config.toml
d_mlp = 384
init_std_qkv = 0.0543
lr = 0.0022
schedule = "wsd"
final_lr_fraction = 0.0
Each number is 500 + 40 x the weight over the matrix's rms, rounded and kept within 0 to 999. Layers, rows and columns count from 0. Numbers have three digits each.

# o: layer 11 attention output (transposed), 192x128, rms 0.212, rows 176-191, columns 64-127
# v: layer 11 attention value, 192x128, rms 0.247, rows 177-191, columns 64-127
# up: layer 11 MLP up, 384x128, rms 0.213, rows 0-84, columns 64-127
# down: layer 11 MLP down (transposed), 384x128, rms 0.655, rows 0-83, columns 64-127
o176:488525520469522497529440484499530564535486493468492491489530492552497457492504553510521516549457492545495483532475519523517538528534521537475532541494468506492478470404498486449474521522494479
v177:548506489555526447482486491434489512559531465469515500479490559396565504502453479492499479513520556497500503471519523516476541521493507493489528484527451500479548515519546528475471470527472523
o177:515435496451513536523492569513522466491457500536489469530512487577390499520505503508526537501462519542515534497515484506542477492521511556555498495502505532473448479460488514499530560539468479
v178:486512539427532508450518453536465536402505517485482491459498450481460506453474484483469487470491549509524510519515489476552522533477562533506510526439505505528492473485565526445467517491540508
o178:541522567543497468541427556457490504568526503536580525509565547519523540555517555525450487508434485494525459495507515462473463534521508487502514496515528458439492526515456431589537495501450481
v179:565485574498487481525486545501495485543511527515550490472511562486495523526473479469424526519510511476465458488529507484436483495487532457474519493466512482526483489436488508548478521554543492
o179:430481451488473497461480507499466518481461514567487515531511450535485463503523505516474484497484528486493552495470562511554511593476539506517494511546459509493494507472495474475482546451499493
v180:508484466550512509489464508538496501452465486507550518512504532547524480473443505573503465515445520499450526511492560524492501557472484509488508570495451521510521517536456515457468497504494564
o180:523502533455452505483503539500514563532462444571490525485462465414506529512543511446479515501586512491517449483449470457520504472567502463497482435464543505501511519448474528581522545524505495
v181:474463494484486460543517508504483500506487509499513503578517508503513563525545497477484472487556542487525481494456430536455504523562501479556432524534578546520549469494510511435499518473523567
o181:503492508514507450465483478504569528522533456525466505481503498534481449479484489486538450497525465518445506461594491489509471495432507543461530452494489470491389487541512516515480530512506472
v182:502512531440524501506531492502487455494453538509514436480490486496531488476488461549497537527480490548549495458472471491443536523506541498522494490491494481499516513537559472485514496506563471
o182:471522467495507474495456536495585522507558432536472521501483515528483553523501575414456516467464541503454467516476536514551514478465510506464469489494491525473516511447436455499533474483455495
v183:475468513496477530555499453507492480534485460463506518544515489455521531552445495478518464535510513501492459494493514438540549460551491518441489486515468404496476499551464521473513497521537530
o183:469546524516466454482456545487562550409545553531512480488509555542523509440520498507546503466479474536525475429487447543481464504483478511500519451501485541510529457469499468552553549467464471
v184:507398517528479491463532477506522541521524525475503504516510538502466483437558480509435485456533472534482454490470489486492515511493521571528497496523477521508482497517492459430486495525511543
o184:505592481485534497540474552501454462451484454525486506482470486507518530549437503445499449517481560434512533585550493524527482504473583456448459533462515458515508496494537516541560539492496445
v185:496473480495521546481476512549513487463485505554468581484530491450468545492468439507506519499514509472505464554474498495442535454543499520488505514478496496490529494519560465514497536483487504
o185:473564520462476430526545536466359518486524479467498511512500510525532459514559540519556462510472502529521517485492522493541438501425539501499509471498502452496483511507474496482502504489505460
v186:455586517519539546503491534447512509526492477482479513399488508525500476525484488515464450428494509500507517530536464486468487496496514513518490467482480491510472446519494423497482553476506453
o186:570469488483457524452491509579456466506531498502490476526463471425497500497543457517490520557495499506496491449482563522538458521472518498467518512532486520490519498498545551494497472487473530
v187:484430438507535445519536429453500568534473495525503484435542508511409544466485530577578489548533551489442553477499534477503470480471494538519441545487524484524506519527547454562515496510529466
o187:506541490494492516515502522532404488482500494458435492495453509520544484502496497477476518478483493515488493508504475518492469516505430496473503507507507546502496485500497549467479514532531492
v188:456530484474469529470485411477485534550538555501499499549452463475508532518517488524471507462456515502470477478535511503372499481487464487504550516541537517500503496485520525510524486463557605
o188:545517505514455496562454551538542482492461501523502557403518529502481491462468487553560489530549473525508455462552500525588507527483424533491450430468514451516571533483488483486529460489511414
v189:497486505527517420438531454526512503497485512530481496462530535442458466505520514499488511518537534503493522488488485443507486489539504473467484509531536490524483476471460515472482467470479503
o189:451499503492484494525486562467458502540540470475527515501488469547524509476469543559475508466486440473549504503488486543539519519440498512567480482495491525460446452503545521488511568537479512
v190:495499474493505503527505500505492499512533447510505496519454522512558481489543542607484462490469527499476574488502534521515495461500514492472491523480518524536499520527477546491543536529522448
o190:482497541493498519484511485491366503504511572498482507489549507501444519465449486435502524502498521514535471544488477496499513547488496507444552490487445493547544516463531483555438462439509571
v191:467534510487476483502520459461464471455438530528457543522545545495478500485504545536515533520450501490501517515519433493507487455543487552511451509496562455476513452545495485543502491490545507
o191:528471507509574477453532508543582544541526499519526478483492504473514525442498510489533529527515470475510506527510538504498492549497496488514576495445430518493466536506463522511468507554491479
up0:514447489450532477503416520568499465487591495489469505504480537498492471569442509500487458527500499477506501537532465532492493547490499447454574501511421545457440508469495531523476564566455547
down0:431462438508496525518492457559466534494526425530471547479485466475533482538499516499501491452541500503519519414520519479534484482546519457499563470553528485545478475532462554505514477482476523
up1:483532459549522473531535485529471530508498508562443504519493571496513475490518498503534473509519489508516541493489484485508437550480451460477464587501510505493478518452488510446495522494547533
down1:559465526493484523520475496485565434519457510501559533486536558404475515461512457536490480550502520532478520439548501490483460506546453580463508537521493485512456466475516434549451516491482533
up2:479493482512500439482457526529412466506435524555483578488529549430528548487498528497493460484449480555524489539513518517423444480543551408502444484503533461500511589446526467421509500508527526
down2:520478512514507513494504474472433527511514454480467523470472520495467480509550484487530519503506514599459474509520489451529521478500700518498493587463472531510467445494493514523498486497471487
up3:461490478524532497468477475444571534458528534497489508516470439538472515449484518549531565490447462494520539516495506508508538557544525487397522552610568429553544450467570507512521476577499462
down3:490494433461542495550442476509477524441472509550476478474523467458500454469480497491542535501551437516435515464498481503476482494485459500474514564552511468426510475537447538533490508486514472
up4:442407561563453475518552492473469497572471486494509504469534482449489530526541489438533481470501509414508559518508511539467500486505505455565456583553514536487485506521427462504511509512504475
down4:500497536583487490480560431475546452503481503499476435487543504485494477514469409507547513531541455534479525549493508517477444515481485470495545466506545583529408477501525479527474581510474480
up5:569532489513397469522495495441510509526496552481535507438434478559537554479492504511518488368555491524488484542510490542447492487566469514515526477517399489558512569508439504525581500508510461
down5:489493539474457525454543555535412504567448532476511539479500416551456425532460496583494466476558467397510467467496484420543427475468439481473469477579508487583451487510467487520468489445581498
up6:502529526536535551480473469508510500507502488487403472480500458540597505496502381493480457585557515440430496501514530492468487479458451622506557503553463516509558497487425497482537531514498597
down6:487549476426483529505533479502507461432454509441473545459450508574567479533556435572533522579557618500551505546564548493476451435525513486413523562579499499478451394479417498468525524491550568
up7:475459519593496428496486566523407531472498515527498435581495531480561485490507486494465481462438439608512624475391484507567496508590451506451404485487514520460558538439503492394531475470538551
down7:513504520520502448489568521410545504542454475462513526537454538498496537505559530525366447498469462683481479511484501499538524481531632570451411426497470516497559490446422463488440441497467517
up8:534536479514472521418512436516455509527469507558522504463527511449531522510506524487476485522514489504512492565457529534436516517504512454502563446512487526522509558528516504507504582495519482
down8:515543522502522505525480532517451466530539460510502482503507520493481496525511539481531564483521477472484483486522540514480512525517437522507435540537475463443469494507513496494503453531485504
up9:409413528458468456505497536426522491471515567413568526485439441498491472478482512459519565564483526495523470553508444495416466507493536547565499510567490454410509469520480460547472507516492523
down9:434487407548547501535523527487498474457527527501470490445506436460463517567581523535570479455544533493498478527550530491495517464586433462432497482453546482448483486450506540492449525461526534
up10:494533511524588499485538494521445510537470513521511519503519437493501502586516415504474400430523515444401517497555487446538550481574512539507525497487542528490445523496534493474518568566601446
down10:465547492471472447540458496484438496462485521541472485487444454517514484472584448513491552599498442491494488506470458528534536422585410564485549506585455580440514497548486484488554546561509501
up11:510509507530552462464490505531532542546474516474502478470545495489532468584517513475517459536484553474511475571514484487558500477536514491510513434491452492497518470520490484445539480462520527
down11:511507517556456520474457433477627515473508564521496533518485554415543521507529498521498519454476482514525559504507550468491516503536453503483501425512493491499498530508517489559480497518529458
up12:509467421473509449468565445538518548563472502538470497516468520485467534475521499491548506469448567512447566532474444483587559457551486527479494519533489485502463454504457575508508520513464536
down12:480480591522465517443510499512507544482499487577542507528498534468503454534534545507500521447503455497511506481461506477519479534433497562471507575511529450496456527485598485432501451504509561
up13:428506518524544512522532566466463520495572533474528539552493509530482480574530493527507464478468518462488466467533564570528464520537496513483501506498504528545539553425432448485463501481490515
down13:547545449491462507494518551465552549399552503443512495435464478490556520514515560531472470500492584516489449476531487486482438442465461490528516443516503415473469551505550529452441493526474492
up14:571459538499544447535471534545530452522518498439496565503469471542527530504495503493562498526508510486527502540443461549504528501507476485507441454458421527440461551511506574539469553530504604
down14:488530380463467476489494487526511425527533431574503513568483548495507516521529547505469505483510492556547473482464482493494415529517510566541482560451459490531476493482486538497462522493504533
up15:525548540494447526478539489508483496486493554559476540485459436492475472584466517543467559528491520529588463509541514562528541514494515521566519574593539504455528501491475484439562538516540493
down15:411493479457543453426484481506598545511521471507450561541462581504453547502549473433556475519521542660540515507444465499455493479526465464421520487501499494476393544506437462486521513499509554
up16:562550536541494505432498430473524546577534490489541462514460472580496562555543495508512479498498490475502474444493506506505484548505485473470493532471494465507593525489483438466531498491554491
down16:528629515523584473435502492510552555570500471505507534434507478513545509526462539512426514557517429479494544505500473489501487478576439491468481546484505491434505510424488489447505491526489516
up17:524512481529521490470535444389470521589489483429515493575497523516561547457528536474547473512470455452485475508550496485473434511519484575547493502569522502488493522509485492487543473490472422
down17:577511452514456508449492480496529556534492475451507523522518518485580519483498496522576444534559527454518551508597477473567479457438487487510474403516465529488471520526470465489462529491512472
up18:440485493538557462472485493535514492458582460440464416473482557572444476504516435539509499476458444501476360478436533457418530513461518511550568509539523439497453500502526483487469483498497486
down18:516496425550541513507492504537581558480491447451471504631517492532585498488495473464447516524505517565538541489465494463447542499456516506495405436545484474437435554496404492527485575510485551
up19:464443459531469575509492446517507484524478515512511530542546514535511444494510518497492483432500517510490472520509531503525461418494451479499455505460540489481487540499526580456472434478505566
down19:415516515537578497501485545594576520474589494474545474480525536529550458419511504484478456445481477517527558491505487439478529574473431484542549514477570526548546510477491538490495433505467445
up20:492544521448508518415462539447538486501547500515543542496445496505519615486483548512435519466519498513528497495533516454497483478482529487469497495501496537455443505491472507492477476527454518
down20:477472495506497522590519437543498493536479501474472406504484412461516416510498511477482489479498522462543506528415528488499519556555484471540510491490500481561532489537500497485532427495545518
up21:581445464534428430512468527567495521475487500523464555492441523482609523512434501499556469472418587531468431521444517398523404488442460573493470619467528444435530480565493500515523478536460545
down21:500500528581500527612395478452410550512510526474469507468566527504552470542407578485574482437454476512488585512563492524431547418468494420551564474483565420555519477518484493478447496494511536
up22:507561576489485373592507520464512488464470545515494575467443435470535430621595508458560490461439528527528483471538514462443540507462514509506496514535521488389520526501509438411578566479443503
down22:445500458503562445591425519494538439445442586456496560511471437580445391517513477492560559520542495518435552501553509430573533515469526384407445503453505414442451522418510461471434455436545499
up23:491492513422493511552525412477420621558486475460508536474544509558498503559547512537480569559494531424481465510496531532456471513483560439390446482521601505508576557492496493506538457561483476
down23:558522485518519472500474515509612498451454478451470501465465496440470530585465453521518528534517580594581537474547502481510467463459489448497461535514496426540436540496532483552427484487523507
up24:533474475482531448469508457483518464483466492531500554557532421495474454519502486475472478499525413503544497450568505504515491457483433606496529514485472612532496469489535527543517503532508535
down24:511429475491494522532498495515577450601560540531494562508467503482547465530478523474446490516483501498481480570564491465423515466508505512434474487476532482503521479523502522442477515486490529
up25:484502472491476450482440440437473500536412448472500495558550512501523550598447480456514472516460457480485498491534548506453527532531454547505567524464489540529469505536542509522404482531537465
down25:526530497469504451516527516412480428521549519501430513535461512487504483509491508500506572440490497471508476474536492523480564537439512512498447520528530572490488522519492504419514449465468481
up26:453485536505498475585470497569418524578453480492516503501475509540550466451558495459477449482437493503502480516528552530499512453509516469568532489556493483546519538494523490468497536444485563
down26:585541536550469464430515500436493444445450520472589507493526498465458504500506549523518516496522519630466496573512492475427497519492426483470473574495643551509429454549511503555469494526475496
up27:555514495491534418482518526551586548437417554519589471493536490480485515566553522485467572507512524522539481504552512481493499504505489518507463424575447548518508510461486494496524512512504517
down27:498451526605534529549496502539541520546541476497477553454524508462485476459530519443519500507601505492502537514523506522515455410543457496566461462468453494493490515491512507519525487468502486
up28:540547528545521450505538505513481538512478559479572463509522452485450592566434540482521487534511508516482570460542426516451480413493451487463506530467578537484423461542534514522515487446459564
down28:524505480439524441608504517550362559487508535487481466577468498443501456525500452441520530533492470421454535549490518476506486512437534525456433478508552477456498535520456439513531529518602473
up29:597516559469467437485520491500506515478582552544486505430458424512483527493466461522555500505480499512469473512545563432514519493487500433583496570518518473536472499457463508493530508512557480
down29:509492493540540474541493513518616489510564514488528498372545427515464483510414574546514509475499567461435497528510520404445412441448508440519473432492505461518450503530468540512530472437518511
up30:566539569531476506492455532510470470520433613545475486441442522518511484476458494451482536521526466493482485544475563518581492513409506517536530515498442462515520498538494550443501549416499494
down30:531524500522511499472415532491434509551502532517492454491476554518561504465428539525581505488531465621551531552479539505554481509435551500500470434513545511453554422458504422442568530544490525
up31:482519491547574467505480499494515622459558582493486527471532494432476521456500518527490546504527482467438411612541386514494499495441481537487545529424513459480433480478527472459462481460499571
down31:625511556489451534521471519535513541493463587504509428390464524498513427449403450463364525522555494470557466570524452506517429457522447464516505534511506544448538528513550516442449466511505474
up32:499519428559564509532495446528508480497519515428486513582515499490545523463509417536534556507506529504437506537452548453453522516538446577480546553486458482504462506520498489538486460506487575
down32:419460558509517514442511477508396509471503539508422476485500477526469516563493486486497532471489482504526489489520562507475523527484544452513547482476448504482459507481419486532547491458469532
up33:566467532492525464510488521492539507513538576504453515514535565471509510490471474533498502441478452482442507472497522464499497558464514505429491479445465486499518551465467536510510551567520494
down33:538518532451494494480486496465488445473481475514547487484545524453450521458479526505447482564476556528491548504428497515559490485478460455512440415528558585468486504553512478469512447526469521
up34:509452508480440520564507462429550494477582478473519532483442476537436486497476456558515438492471487508536547567579524472524485534450486592534546534517573458489478535521515536445500484464550504
down34:462482501503552535544497498519431547541497440524454477460458556533546515486516426475549517417550531509463568431551458446494538517470487551499524486502527580521529514497473492537495460479554464
up35:550497649486484492512488436523542457521485532535520432543516451597504515486507575555445484526507490480480502495569443546483518522539543473464426480547486470504551415513464478484461501527537505
down35:546472457549508507503409483481625461563489434409489527566433543522537444496445474545436490492453495541513498471489581509554511527487493481530568520477444522475525477493442468495522590530467545
up36:490437501519525484486430494533482533534527574571531493428465469467487511485517533492459512520504487497475527495464465463510478529496503466467492499533515533500533496476562529495499466518563499
down36:537512473570507473486481501540480516520479482512544462488517459417497521505529510525512507472581536488523470495518528533519486466499500476455469551503496466505495510442494502523509533501489522
up37:643490558535507466526498446470511465498517497465497521490492529505527484479497542530522511474566451544420534456467491505549509555529446528554520533490506479480491535514481470601522454428486453
down37:584536525499440573499493511516383536449485427496472540471431517506511489481487529433431515533488557505456558393425536449485541443473450523443461546511532460484474571465482457500469576438581432
up38:481534485513506509527488447496444447481528479538488524537511509498569545532556540555472456511490578479464500538500497525540488431523517510441533487433494503469504483448507458514518530474449537
down38:543497489524463479524517461521555508452487480502540493458526521478536574529487515497499488492533473519529448488471484493467510458519618516523554517534433547547465506445491557561509489529534478
up39:525506477501488534496487562531475521483497511501528471570467535512558531540565449440548501486485486453520476436506486466505460522408456418505498493476470551502529562509551457471462515531433524
down39:493509538519557482440477423533489482467507536534511567511489461465508559481517525464462465538469532518473528537469476496474457509484552476462536563479441486434512507472578478432531477539516507
up40:551505469513523493537543496427481493475550456472487421526498471505476547423510453548582509476431512499508492485512524507449500474434513551474422541464515507499462493467445511471516515559534462
down40:516490502460428487522455463533493516496522477512439566472518497503459533525502478597532482555470547603503462527523522461519515456542563473507504524514510429511509501505500508474476430501564516
up41:503500531558528502442495439497518527552452522427432445505535517506443443539475525521527478464555500520567552480524585431456535485547457596488520499437478500503554545577451484558477503477442494
down41:402560443457490522478451501543531422518532499481476490487549520531529512537496548476447512539457430483506506502444487442460486504574570503547487403470503428487552497489468485476522504565466429
up42:482473514452538483496461459406460505478542417488469528486459549478508559529480483453521507552530456508535478568547510493453542541473495510516519503533529553461444503479445536499480478536495478
down42:491407529483516451503524493541544561485475420500484463494524535493489526504423494524469525514498531552507504570542536535496461469574473433524491484474526591533445489569488509488466519470513498
up43:544554587492477536552462493422443560576503509535556536542565543484472498454556506449521504461547416494482513483500507499517466582547459503575526497496518482503521513532531497467598479492474491
down43:458460540532569532548530444417455479513497458556507518583507547471468505549549513508539436500538524455443542421488520522462483531549458537412571507603498476509497442516499496517602508406531522
up44:540426526490508492516455513541489450450465538547514517452500500476579513453576394557475471446553432514497519507506492562485546497501494475463470525477518486473468494492505527484583493514478512
down44:517557437513510507504519513566495507479477466440508462495441540459515543531519513474403452443523596552562497527533565494505502405458570504510531580488483520483482533439474500540477552492569485
up45:469542491504511485533538499463480485449507480417441454487543440578538519491535498476521606534456523441436493486582519563476511456498447569544470564504495543474502520432434506455529492516548491
down45:473521458537441494480524496457517484418504499511422423473512476408560512504549546441502501527520516511454495515494490510451500556560377507539461513445546460490534549519453485478547582470543401
up46:475448543435419433457559492474493447508494552505552485408464420509525519555525519486466542498484552475591526575385546445540550556485536485506473490579509480510449515457448458534421477536517508
down46:504496458462480522483498498435447433514507471546586482558491551449463468427473573474410461476484471469551483478528460474515536440497644487491446500516482544517519515542465464467523485450538463
up47:576478486471445499544486473472573528569534510436528506493471532548486541545473442422487526511473490508495458437455561535474465540500458524447487474495450546425499553521467491443533502433555511
down47:503631465488476490468466511462570531488487493529519570529489529484486518517521461526424530583421431482475433444448536494491521464410579477529535538530468508504563446512492507454523589485499484
up48:457549570502448585465491548472381424534527484503545452478535564526478490482591495518528494414495459488458394470491572474492431523498501518439510463524486474499520475489449554578538506477512490
down48:533573479503469521557501527518492429505502528493518466490523531465491419464522489572490536451511472482518517455541498555506481517539620517468467419506429496450481550564532498480581469397459489
up49:537502490580462458509474482396552509472462517531523495551545491496489520497486446474459490509491467500536493476516571502444537433541538571511518509473497476537520490512457463446514497462544449
down49:424530534450547472473435459528468447493504474479403498527430438456476490556487551530533447471453572527478536450525495518488494516505502439504485494569499519472467529490530489493427496486488551
up50:451503510516541472521494478428460481554427481511556468470465473500482489530544514538453467552483486552529561515520523521483585491533490534536483453481492563447443542528530493539444461596473491
down50:504545498575483578511526506587550473505487522525480562462451456495511539441555505528450522497478470471514558515485499516445451532516465495458384483495456431513534502501514548468510512548503481
up51:447534517517533517486477468453518559443501482540486444460513451484430477489473418430558459502458495445475513511485477506435464553503506523528551478514519434499484479477501569481513469459541491
down51:565508505527524469452490509531537495459551455506592507489501582457475538530497493453444443507489546568521525526484512502533535545516562500437500462490494522462502508577460479439486506417523505
up52:580522494490446467498524509416432479490522456494512533474538522495495548573551564511450433492500508486564576522525531501550526491533436502537527583520531579541531522501458518488516486482497499
down52:442520499457493490514508457486487432578450482579566443491532482528522536581418518504413524496493565575462566466506549421559475557451536503542475489487491541544533516428482446504439514433462519
up53:451516515499431500533480518447447485441484563490559474511448466530595416502440458450528539495502387566490572625472506494546445503524530474472510465486459485461531533508535497522517483482455604
down53:473468463471501523468537513548455455455463491542454512505450525540498491460549555457547506518422496527459489569513422487584510409459599548521517533473454509523576492575494461514498547493546548
up54:435526566486517423579500552517480487496487507546513428513541452461467459585564522522549584574502503484502423425548500486493442460454520542460525508456477487538496508415495396558443482392513570
down54:521577437466451495431469552510462619559434490470567532533448502442422561556475494471517476492526512430546521412471442437445427554600423524493501436578415498575501497478546512461458494495454582
up55:421509521485515473544469518457568527530485504567592522541553478477458489544487514511483511510545499441514502514456541540511509452515529498490511524524452415444523472542498483466489521467500520
down55:495531562542463443603539503480473564501522484414485502512476500494488469553506505432507492526554561500525529475517477464518481522536533478411487555463428486475439516479513470444541498531469460
up56:516525495484481458546455498511549524465537504436523524437517463491489464484534464475432582456510523447499453462527517561517497514538439487468487497445515467492489530430523516447488494540494510
down56:496479396499461486484504478498570482530490531468492502505468451425543527509469414473524443549534487482530544487534510476501531488542492453536474463483535524524456426517460512593576474470481515
up57:494470485467501464527475520512472475530471504487508545476489544468441476530512502560521508544523503532520482540501461500458521518481554561433481617460481487463453476529507521513494466491494466
down57:510551546514485497482537490529550542463533478542479443509516504500505472444517450508557514496519526421524541459527516521532430470527559508495525457448498467527574566500524373482545507466463545
up58:508522484510509584483499528508411505528527489483530508464512408581488550554521515484480497506422534491470480455476529470486566551453495506513504607436509529472551493520481411462483477512476540
down58:535523504529506447517525420537495498439522530526498472567473531419446508517599558495508523495517576538449489505477450481536544436498528488516436394536521564539495492501541528487555583536516478
up59:561519461526455544570458448476513493471481514486514524522473550506481457477459465449515480455550464478513499531420518582532501537559490493557536478470512521468506565535516406471532521478544499
down59:602496530523505523507439493554547517551474519496476502440443489471546467544515520445566502556458489551477494510511483483456434484514487446512523490421602556536520524515443425463575482486529543
up60:434448495558508547547474417508439480533500429481503608549520498557494576473529544480495498514512407542536504459457451502471472597526531529569455441511457491469527526504517532550497491487409517
down60:484480450456510548486483480539465536502441511385527545431521474498554477525543451528553497503565541494490462514465507505492396514443440486433504509550501443495525450518440540544493477507492550
up61:478474441548508535472505520423377554541540554548557471508473437481464508510476497440471535573481467533532549543534505503570521541485537396496536517545493477549570516462478457545434475518475531
down61:460519465500455416511551536581416512419471469565470548499516460438490505479485431442510469550461443488431487503598525538493459469493392485538412476509491567426448523542477522556478486529508442
up62:486486482522463499484503491491517468578502478543442490455571441529478481450508457513471511474492517533510363505470504527462500470507539512504467536516508450465473465393450442436499497494497453
down62:538522565518464461532433491549589466436520510465517477496463511486564547493513527520508507528523513608505535437486475498433550495467597532523519564493508558509457483523545485540542471547486524
up63:533521502493483475487440499515518462532504510466488497498447460499511562586560416511519497570535536446508547473469503516485494555486506509504550451562521479388492478405549503474510525502466476
down63:559551521586462551478524494570552476530460400515468404526531479500489546519455502514522419554519518498550461470451464497529543509468490575483573519535509567460521531458532518492520487452402511
up64:465476498480431489522445450504583517495529516512576493491549514502463591554454549515539473370543523499459529551506556523542493492469452490464535535501499491508550511504490426499485514498475565
down64:556521504548455488505466459492531474482503502492518491495550472493553459521503466507487524480491461536507568519509438543493505593520579455559511507453468474508484526463565521482554478552508495
up65:461552557583446444558513460482537487509515470576484519566499513480474519512529502468516519528472446461529504450505543474561457577461439440546486517475500456421501506498550474475470526614460477
down65:488553531509488514500491465433435530564480455523438492581456575498575481502503438506493471508477500529544506454521510452485562553501428478521516492486494514502531488505501506535518490551499521
up66:462439468519451499512519485475562514496545491495519488563468504443509448485451509446548479513496505425511481565423555493564520494508488534432568560473575510495538526564567493493458509534500550
down66:472500422540458545532504520471545500453448479500449466496523552461493547513482547487471474572507494498514559495530531539462538472545518494512481549424581510507466459506575479483459477539514443
up67:510457532488451454433478474480616545467473506552476523473544489483500558484567452499549504470490491445545533521465468498522472465519523493463489429498472451536526508513491419449511543521539484
down67:463490492473511467506448520547495536436528492474455461479491509420478519492490490435552506494555508482543603492502471523549547561486426516479457426508499546538505462481524496453456503491514508
up68:486529528529531544534458474460554461478533444567490445491533533454548529448522511562455462468557494459545504540492495598532526459519538560502489593473566466496473525461509517478500454488481482
down68:519505540513449431489504558534448507503455431512535517455551483562498424508461489513464502526517529489483524517451506493538529463449587469464478524473507520483506487466555482588467515537501510
up69:478543501556505513489548493477466544494497493511430485489564483479561512473578526470452482600500471488489480482536563531575509520592467574460505444479509527484440531526383526527436518543529543
down69:513562517545502537502506489478514463477474488585467508521614517541530451483497430505498585505588499475539559500487493495418508507501487566458535430471502387488534508476479437499459452530562468
up70:501608495451554444434479545461451491513490529554449508504482541527559423503476566518528551464517499491407483443523502455433504559523449457481489486505495512539505545556510475511483529447477483
down70:524529521443472510417533481447459463508511532531516516542517532552570450448567494514533506535510493572513517494474414493473480475470549490525524534540512439519493519499499514608448503435508551
up71:506513466483518502558454481539569489516467520519531515546454498553492586469555542524531488446488525521594477502528528591513517459542503401525415515505505507508472546526491488508460429508547457
down71:491482509536473559492498513478574489485472446495516520487536531576498465502414495551472474493534442573489529477483548512518550468457604510467518455471481515495511501516460507514486566487512501
up72:469534490485572492562521489466491488591519533455536569575531455446480432506486490522498585510485506466536532520493429533458486513533482530413521555593553490494497450468537407422508428544487507
down72:462422505471509535506454528517552563539531532497512526483562509489536528589518458495486474548523479455484558476489536471493544484518460499504596465509467493501428466528489535488489546506515490
up73:507468497501538500516458510525584549466486487445503543606523517515516504493454535520566512497504484530585486521478579501529497460519487491513508504531452502500434504508519496514432505513527558
down73:450540495424515455542478474459594555484476466556451497536533531478493495527571467512561483503519556518501491463444530512481457489488511540501448493499445544474475487509496483447461500573532495
up74:463540496438637459545493462471468572536572485489557543541464511489553474522460438525488528465535486517488511483506523511410555459511527509498454451485524477522486576550552524513557518566522523
down74:490491502532560485478533479493500496520417430467477477481503505498521477529450437477502551455488521506492543480524545564463442496540538466485545499503521527477503541454382497503516496481580501
up75:492522544519498414475491514515563505517510533454547510517523509472508552505540539494443517475553491486517532533560502511530475440505391425541460508493494451526447491475525423501545490447500492
down75:484484431520472480498504488509529499488461526534557521552512547501513500491512508552429477463542501532494505449555622493485490535504472544459562465456479536496494515548486496450532519485473424
up76:450384552457475535487575513523450514469478478513473556520509537562458526484531502511555421464519567525496431526480500470464563503494494534534452465481511456518465469517558454506539451474529528
down76:562551558522565531592512545579564552471488547560514500421503477509432452447456496528540533470489589472494504422509450472458456400552588512498529564479431523496554529475528478530389436535521473
up77:477503509565523453541431530459490445531528491526463487465562486470497498455564509539471466565535522549465486477472602461458435512491407510542462458589446459507553562528449540430459431444478498
down77:440433509529473415473496539477431553507416522444543466505562557448562477481535493447443542550576525492525571461540477559477479513430476476457451526474487433513520489483516576547513494474514521
up78:386446540535583514501493517521519524542498532549567555626496487536484552524531468537491556495497473441437464505470439582489473546508530506592411484458500483518485475467557505519538495565479429
down78:558549471439538485527454498554494495512493453513535537506518485539434563569457509531433479515460484421524520501504481529486496483515477582552463545527466515524521443505519623437553517563483463
up79:505470543575501487525532476495426522484502495547510468485493397578519554493434491575451550473524463546558563466479620518571470529499492445535482442439497504461519557465498532557551543438472520
down79:524602497505540510521531534492462563519563515449492458485475496560492404543443501487483531460531440517616507480527515455500512438496456491506441469394501474517476530471487430478483389608497531
up80:576498543558516409561556472470588521486575528503524483467495476504491482460514498484498508445581499505489527576537466477451542468540508470528500481470514472399482497531552465454560504477497486
down80:450544467480451433505472583520552486488526497419530444551513485545427513510496471547569552509478517510481572495540563474516517528493538504563525441490516559511514495473529495552466447445544435
up81:540518447546454496452490446506531443419521535510496506454543490550475586575489487542374478485461447556471507523540428561462517553529589558494502503527458513464439594495459515476507491480543571
down81:481467478505498492475498501483525475498486525539521464467521498510506518456509497492394511523518523497503473501460499503512472483495770488498492556505464509508516498458538508523535487492477510
up82:483559538451524468544424438412545456490535571532510492525391459567551516478485458485520472515513368416447537487453496519450461496475405485563467529504525429536502567546556499461467462517591430
down82:555554474583414539488409471434491374539480556480534581472473438470509405559483576458542505489450472590546563510543473545440476563485501462530543435421480545488611524446520487477481408498510454
up83:527519483506510510442490473533526482516561540485491516488482487538568499578476515467509586484466526436525481494539532476495512478456503519555469477504425492496502583450485465468485459572519552
down83:464475461500431527537531497515460520518502520416474549547518482497440554546517499510544473518524512521483499547451445510556556495468530464401500549489555579488485466504522501477538564472490467
up84:464438497636471500493475512466557496447485477560503509539500445499512476509497507564515498438458501541485511407461491510535499553527329473481462584521455508510483477496513502456531551438535425